config = dict(
    head_dim=32,
    activation='swiglu',
    norm='rmsnorm',
    rope_fraction=1.0,
    init_std_qkv=0.14,
    optimizer='adamw',
    lr_head=0.00847,
    grad_clip=1.0,
    warmup_steps=585,
    batch_tokens=32768,
    steps=4038,
)
Each number is 128 + 24 x the weight over its row's rms, rounded and kept within 0 to 255. Layers, rows and columns count from 0. Numbers have three digits each. The size before them is the row's rms in percent of the matrix's.

# layer 6 MLP gate, 128x64, rms 0.168, rows 47-80, columns 0-63
095:124118074096135148120137111139139137131101116113145133134166151179105139167111176115092125105129153104100111158119120113122115108124121173108163067166169139126086142143128114101127133121129153
095:152119181123110190142106137118134108130126150176126155117124131117111147126153101136076136141132130122065147100133156193134137129157147116130096128120121095110167123126150124103153134117146161
093:133162140126128133124129171149166143127172087128123174139147134133151107145128171061142131155121119095146153100147134100104094090099141158150162100143132133117127115105112155156106132106096129
108:116138133146134130111115172134153175166128112172089126098164103119112140133140088126137126128167157171120174145147107140108127129152102144114126119170164092120098135149146151127162147140104172
089:106153117113132137080106110146120151154103120163090104142148123153168165108114151136121135164110127121130119104176134129099073107077108119133127160178128124129144108094116159142123175129125116
103:091134101150131135109115143145127146149100178151121114107135130149082095134164135110143129146125185130097093142145163149077122163134124142131104100103114177143164160152146135114154137132145156
103:126100149068182128135142132161120091128128111140160135130161115115149167145129101172089117109125106113136110118144137140086171149122139133104142138135132100179135156165122136120106083153106136
089:144115111124102082158133117103104123109138173149126124136108121120144102127144096080101112152101120184104085150109136134084129149123135156152164152147108150119110178135094119143122122180129141
094:163143128142097095129149157162126121170128125165134118096124122134116122075144108119093114096178092158114125130136135120104132135160140107116145127159163081130123090093109078115150112110114158
093:108167169134148117121127164132106149134140157155154141093117085143175168097138140129140190106143147119101125101130129111109127122123121119134126116146133103145123168114118080124095109063147139
095:106142117149184095139125136101153157119118172122090125075112122110167106123148109115106134145152133108125131156175173124123197138121094118102145120125142116107132141111117119123161103167143138
101:147074143125155096134121114125209099094171119142107113119130127106147142119139087153114116127121101110111140108119112166126115134139105120097130137153114074149127143110163093104139115162156113
098:112153174145161096122102155180125164153128160125134114146109106133123129076101094131093123170154152165162142143127109153078109140141118131115149130134148114116133074114139123145153147134106148
083:101087138077118140131145136162135161138169110137121130110087096162101128111083112161141159134102119102145103145129170110089139068127146117173136116116123122146150127126152136125100094121108130
092:158121134152157115134155121119129188125159163134097115116111148127109101100142103140112112135139137172090163081144155150119104158133117192098154147157125097082137150121140122139113143135108131
118:111124154151153133104113119131132147142095135179084108114130163120127134108159124111115136156116176128105143074121148193106123088147108128115099108164103113171151098118133150110129106134125095
115:130154172111139124150117148124147141127144122150073160088163112164121132131095103124076139129170165102135150138155123140105092120136154150095119117138115115148149125154171111139171130168127158
106:154146144122163113132133178105140116124158165146162118140131107103115108147122104136141140142100136129161145181131156147147094132166142078103090165149142092167123172124161119120140134123101150
111:075134120154133122095135153143166128108157185133111078128130101092097163113159099148097131170153133125126131094075162112131132141153128139110133111160109133115166125131136138089140137117132144
090:150128125098142130142182119124111106095147150132071126088134149147127158137151093132144142134136136097123158126149133104138095093141100151116134140134136095158106086092087147129075114115171151
106:134127102115171116109118119110179164124080158164105127136099119123158169113134107128133133119115125126054127148123135127103157102120132176112121130134119119119189125101121123126097170109152113
097:169115084128138137119161116151102128112179126145112123099110154146152127138148079162129115140115109118109124140109142137127101122137122148121114169096069085072097130125121101104161154120119163
078:134137112120162129113129162118098093118137116134134144130091159153130143143109143134129059167130117139112126092150137114137166105144109086127178129087117113102146089128148132135107175112184141
096:169144138132138092142089110148097151129136108150142149119178119069147152110097159094119166102151125111127151134092154111158179142118143120144150124108165152102105106095145117138107136134107115
100:112111137136097148127121159178151088121108118145125124141109108147178089176097157145123095122148111126150112145093110170139116147107147147108161136152107127114096121112107118101161114146175166
092:147105139110127168113126156124118121130196127120130101132122134168104154077143132105187097140096144082125149117138134166140120113167130121126112132120142102131155160088134149093098145112107151
106:104134110127109123122158146126094158155129129139143090120117142176170123104161141116081149176130111118112153140153167106129096099164104128148098159119125136093155108117092128094097103139144094
113:111096150124157150093128139127153134148137150140138122157130098101117138092157157090155124129158106093132162177137158146115089130160155125116141087135125112129148119114089088138095117090121178
099:124110124129109112099084132149090168130135136121146138185097114098143126133081134098133122171119146089137151108105123109120090128156159114105149069160138141168107098137137136118139164114146118
088:147143176136113091118128144137143092138118145152106141108156136164138122132126139093127074113133099120088112128121139166135144163138123101160128110147156113177113088125125115062160154131147094
119:128122128082147118085149164120156161097113098174114156105141109163160129145138160150109136166175147133118132097142129106118134142128126153127115127147105154115181123119132126096181156163127107
099:100102135113138155126124151066116122152111141141076102157114114112143088109085139143129096157122111109116134148133142181127141143138111153159097113128109091120142094125100139124080111125174153
095:111118164151127129135182197125116142150179122156132131124149113164137146131126107152135124153139139120133106177135095136108181153150122102132102160129139106135143161091117098123118084147149140
101:110155106109151171122102147123116133149152160156131123148121118100128130126166146123119123133187114151124070115093135126091100148150078152127115092118141122094145156091143134139101120110164086
# layer 6 MLP up, 128x64, rms 0.157, rows 47-79, columns 0-63
090:096097147087105151149115128123100114113164112153121136150137096165146125155180108069126139096107129083127109132149120134168098103095148122113113159141148135142135124149112103109161096112149160
099:111199132137121133141121116163123137153083111134128128126128140110109136150132128141160190142149181167142121076121125140130158130132130158117142149135140143108127147106189122098166158143103116
103:140113139142128078162155145097123147139163122120077138122116121121120117114153111115081094128166172120132083169115116120149100138102163115122132133119146111072137135107123095148164159148104151
105:151156137139144146132088135153115135156165128115113144117164101121143106150124176170096160111130149131094149122100156159148106167110129168152069106090107145154098143127120161122108115119147119
096:115153112083138174179124120086143130120170144129108116152163207129112148145121123115115114128122121100136140073153116099118138126128157101162130157129154115118124135137133116131171147122168124
097:122183096159147144150151145142152129080151117127133147144116115128127158147146140147185127105137136114137093168104126094116117142092167159134124106106163139148090148109131118149150153132186125
094:126110139119161096107111137145140140140101111139144096130174104140103156174135165145128094130099166121128127141122140093124171137089113059155122132131155169122114145155158123137133143101147085
095:134119140063128119080134151101089132118131087099127175134138085170123144121106133092117134115137119113089095142192124132115145095117091120144143138147109156125106127150161108126138127153106116
101:096103115102136092137132126135097138091152112123122150165148132092097127107144107138092111127102157103170164126098144110119131157142171152092150122100070124116122164119136120126110188114136116
101:132127067129129129107097132136121100118139132099128178131132121101085155094116122133129156134120109105107090120109170133097122085143166135122131176088176116116122152104153153138152123113090106
096:127154081170132114115166122108152144102130139117154117139094122178157105107127118100130124089126088092136153158090113142129151122142131123102097146110105109125114145107071093110146119079144143
107:146126094129118113101122164151089134094108112145128126167096119117112132138078130117103112131160140132173133177112149104120166085109130167114116162126140156101105129160143135115107175161093124
101:131112141103084150131117081110120100137134146159184114139167182123106132139138127094120109155131130166146143150121124099105101073115147123108123115155091129129149099135137097120134093149106085
089:120101152114124125130127121163138133130088145123110122119176097161140118156093116121149152140171141125151129129097141112144084170144114122166120079129138179186128151102111153100097127128091117
103:114113097140142140100097149146123108117147159124080083119152118130154171113104121164053113111153107138136136139103148136096118177127140096154166160110140138118096117121144110111109127096137140
113:096133196113145129100097154126110111153107109117133132172121145112106121160120123136102093155159178153132171167139176114074148108138132126128108130110101132132125117132161169128123145123106122
100:123155090099147141147100090123160130102120169120100108160131145129117207122143114150169137148117149146139121107120144101072139156130162143118081137148127109146118151119104097116098140120140131
093:183185146085150137139164141131124135147109112113107137163146142099109095128134153099161108103120117122139115163090156127146159095128119175112161159157131127119153150114124139144143109080141134
105:150094123127146117160132140139149105153149141146102172105114114105097122093155102148132167152168124107171115118123114144135097165144127176131109097120116138128163133123120128148123106127170203
092:102131123164111111117100114094112114139187131164088161078101145136105099143149129158135149088117148174141135102128093107159093088145108146127159152153174128142133120125128130145122140121127138
095:139155091165132067114131142133123140133148137113152124132174159127145189108162123069150172118112120110132125108108146131116138170130157109156114129144131136082127149167128135123117153103148109
091:148162119136164139149124123139144130101105118176127120123091097120118096165147158129163124088125122127112171135120121100096173099090180117163144122138104094127149130130151133185124103126110143
094:087124094136156111117115117107118114167120164095146087117137126101136105079172176146136093126098127111133121104111108123127091110123100086080143103127128087120142144165150112143134155106138122
095:160094146186098091145098136128141087157131109111084090093126076149157139105176127132135137127157170135124105100139139144138126159133133118092129138122127144106126118151133125086170148129134128
101:112178129147126141125141093103097156098149125131125134183125136127129109092099182090115144126105140112125144089123153092099180142089167126128134154117106088102134094131128117104144136139106141
086:092150120157134166133133136133128138144121168133123113143116112156108131186139128093115148126154154116142100118132111128084132112175141127096078107129119139101086154112125128122120158132045130
100:155112173097102138115106146111151113144138128124125185116087110149180140143123120116089087118111153109135124092089126146109099116112120124105073127130100128132098131090107093153133162140105122
106:173163145146095131096126103186122150123127130119150121116115139132127171146090104145087151117108123126140155160080147143099103136119142147179180157147132121115112113113150112160108163134126120
101:124138132130142107099118134138094140169097157111144136134154086076140113100123125074121113148136159093149118128098117116101174132123107131060085107131161128150104115139136140153117150122149160
107:134113145132129073141157143154143141101087117143138137128123095185122135121129153121146178138115122154131105177108124127161151169143119146116153197121130107091126139103100135142148115139104164
111:123127121148132126125144141079112111163167168135136130092138114101117173145101090156114156110104145154152149088085179124153105106157145147115158133124096127092110150106163116132126112124166122
100:141133109113115102120118088121131123138121147147171080148146123115110122126176143083115150165128133130156161105145130129127132189154118065158131116115152142126127148138183163100146131097107122
107:125145177141102166097133116087121113101122133122102137108111115131153131207094160094125145174129132152137139121129116133133121116154156130104143144129128158112112137154168135078172133105103105
# layer 6 MLP down (transposed), 128x64, rms 0.107, rows 47-79, columns 0-63
093:145137113140152142142130115127118086111167141108100120138115104120166120127107121189163104127116103158117136100088117113132111165121087100186112153112107115086143124140132130143083165158125158
087:080146121096094103151122148160151117135138124155129094079116124136158087140111115145193141127144097150149160137155127123122138100147113124085148146144105121179148121164106119140089121146134131
090:163117111173135124116129141119126116133098151151123156121143113144154106120066118118137124143121128114116175083141123186140149105154088168102168131112117126131110139093090177147127100125141098
110:151132113126146119097122138156142154128143125111048070088143151147121150130141129106139127102178125123096082140133145138103117114131139117118150101102151137121111122170124137114102151086098167
096:120113143142157115120146124102105115085091157110190166162128113122133095146068118145124107147096166130128152172111115114155148106151093103096155114117132141106101117140105167123116148128121117
098:134133117120091126143212138120100117170111123140141139095127106110125112149107126134159132121118140083152126149106101155161141095147111142128095139114090139119148142145157121116164103188124162
097:116135115168079152117101129097145095098126162142074136137144128098114095109141100116134172161134147128137127179126140113156097112162106128113129147125112090136145124124171111166138145176134109
093:137129132097170092091151118099123130089113128116081108117174136136098130121123133169123143140099147127120111184161101094116133143118134080139144136151154146158150111146124095137091181117132134
091:111119143131126092118127101113120162115156128152157103109130095085097136123142144114146121113149183088142152132084157113100119102119122116089109106139131121113122164138098149119136120052084122
097:164129097121159122121147104089104117161157119087145197108105134103094132109146134131128112126118172095107090107125131118131146143161111102107138165135127105125088150115132188139135098123112117
104:097120108124182145115106132110143140173096143117084128106136127115143088147090112140163111131080096102134143168171106151153168121142093126104124114134147113132137124119108119137161094176134117
108:122125132134051134098096117107085132115110133134134133125138125177115109110119109104080149146150138158151138144104130175092133146126122183147125095107150125118133136143115090152134150074126128
091:115097121158107076144204135048171112148118151140146104127131113116113131115142129127118140086133115121100146131113145146143132142154124128131110122162114124130125184108134103096113128097105134
089:137147098123075147120156107121090127128106113147123091170148148095142114126168117165156084139155132138118184172154104118112153138165129144096091164149151115101105130115118125137120113139137118
101:112172127109122148159066169118114116177140116095155126120145129151125111097115145157083121133132099129151135128158148133085098165145125131070146100135088117126164121117101123104102123130134132
100:153166133129133142118129110095131181098145174149114111156104124117117110117076121174085105161121126130123112116115138152142103126131140156121142142115186171161142132125119089113118148101164159
088:113130137094129127147109156126170114101098128054090119146107106155141129099124177091128116127105124180130113108128131182154101096113111072155134122149136127119147153120125121108139124150136135
102:092142118078123163138169127156149110120116149155125163097122153107108166080140088125151100124154128115133135147129126103172127132158138116137097121123117080151117182099135098103131111165123122
101:115093142151119120102153113124142107116181132129167099117087169085145115153119148156123116124126069120155170125120144143119142093107105156131126114102171111145127091166106111152143097124125102
092:145164099101166101180140161118165130095096168125109148135087105117130161111142145131111123158135119129116097166147101140106096150177128136121122123155083103099153132124124114149165107113131114
107:154175117130132117109110129122142179093126115130111105107145109120143143136138133115138142132090121114105115151189165083153138171150146123086145136151135113095125149069119147136162120087107154
096:166139163104159068154135102165126130086090131152120170135141109141140140166070137089131147149138155120110148132148111157147140134124168109131127111087156112126141150137119133108124084111133136
090:123106157106125058157119151120142129105122094091129093110117107139169122123146091117143117165156121154132065109107161115114151112140167113172117131150113121118099124102125128152121143121140173
098:138116111164110127167106130109072110126111124154144145098145150139141101111162105138148123140156156115119111089122141218145156120165128122122113088130140147071104114121108141145140125126121140
094:111126162132112131194059131137132094132111124153161148150117156143162082130135160146091136130088120132136124086116124139137125171143124120117160121126132158136104158138142121148146142084099154
089:098101152102123100150125166113137134152111170152124127114136116145138117143104142142120083142135121183106094169104116127139109110156153101186144127142093124140158122146143190104157143159142131
099:162142101114087132122129132147111146116134130130098105155144133127123136108125163126127072165148130139152106093129114103132145144119104172142103144127125156120163109141065181133096127067101115
106:152164122118158142126127099098108115139160142138144121168118113168142102134101112125151167099172164124164108115131125133143113167122095177121115161114088170141135136149107124108123136105179159
101:121156123140157117130152117095204102084118149122113145151129143103129146143147105156118129159123088115161109151130087118147096105106101147184141124124089083123144145132145128138151123151143100
104:154118110076106128135119084115108119114115132153137078140117121137149173129140107094088149163136148115172123133162122108129099074167097110138143115118148156140147101127156150148112125166116095
109:106142185134105124112108159124116159109189135141119142104144157127125136167139123131137110094166143131129128120094136126135108158107105127162051128089150120135146142144083146101112126146115158
089:097157141150082152077098142109120125141117129132091139122137153151145121083150101077140155140139118155113118093152109137161164129112153120101145134158178122097150114113170148156115147115138110
095:114158136164115112088136121075124106137132142115126127137144126153150141120125150098124136111126083146103151137119146139162166170137146109113154128152115095101174092132174099104184147104164129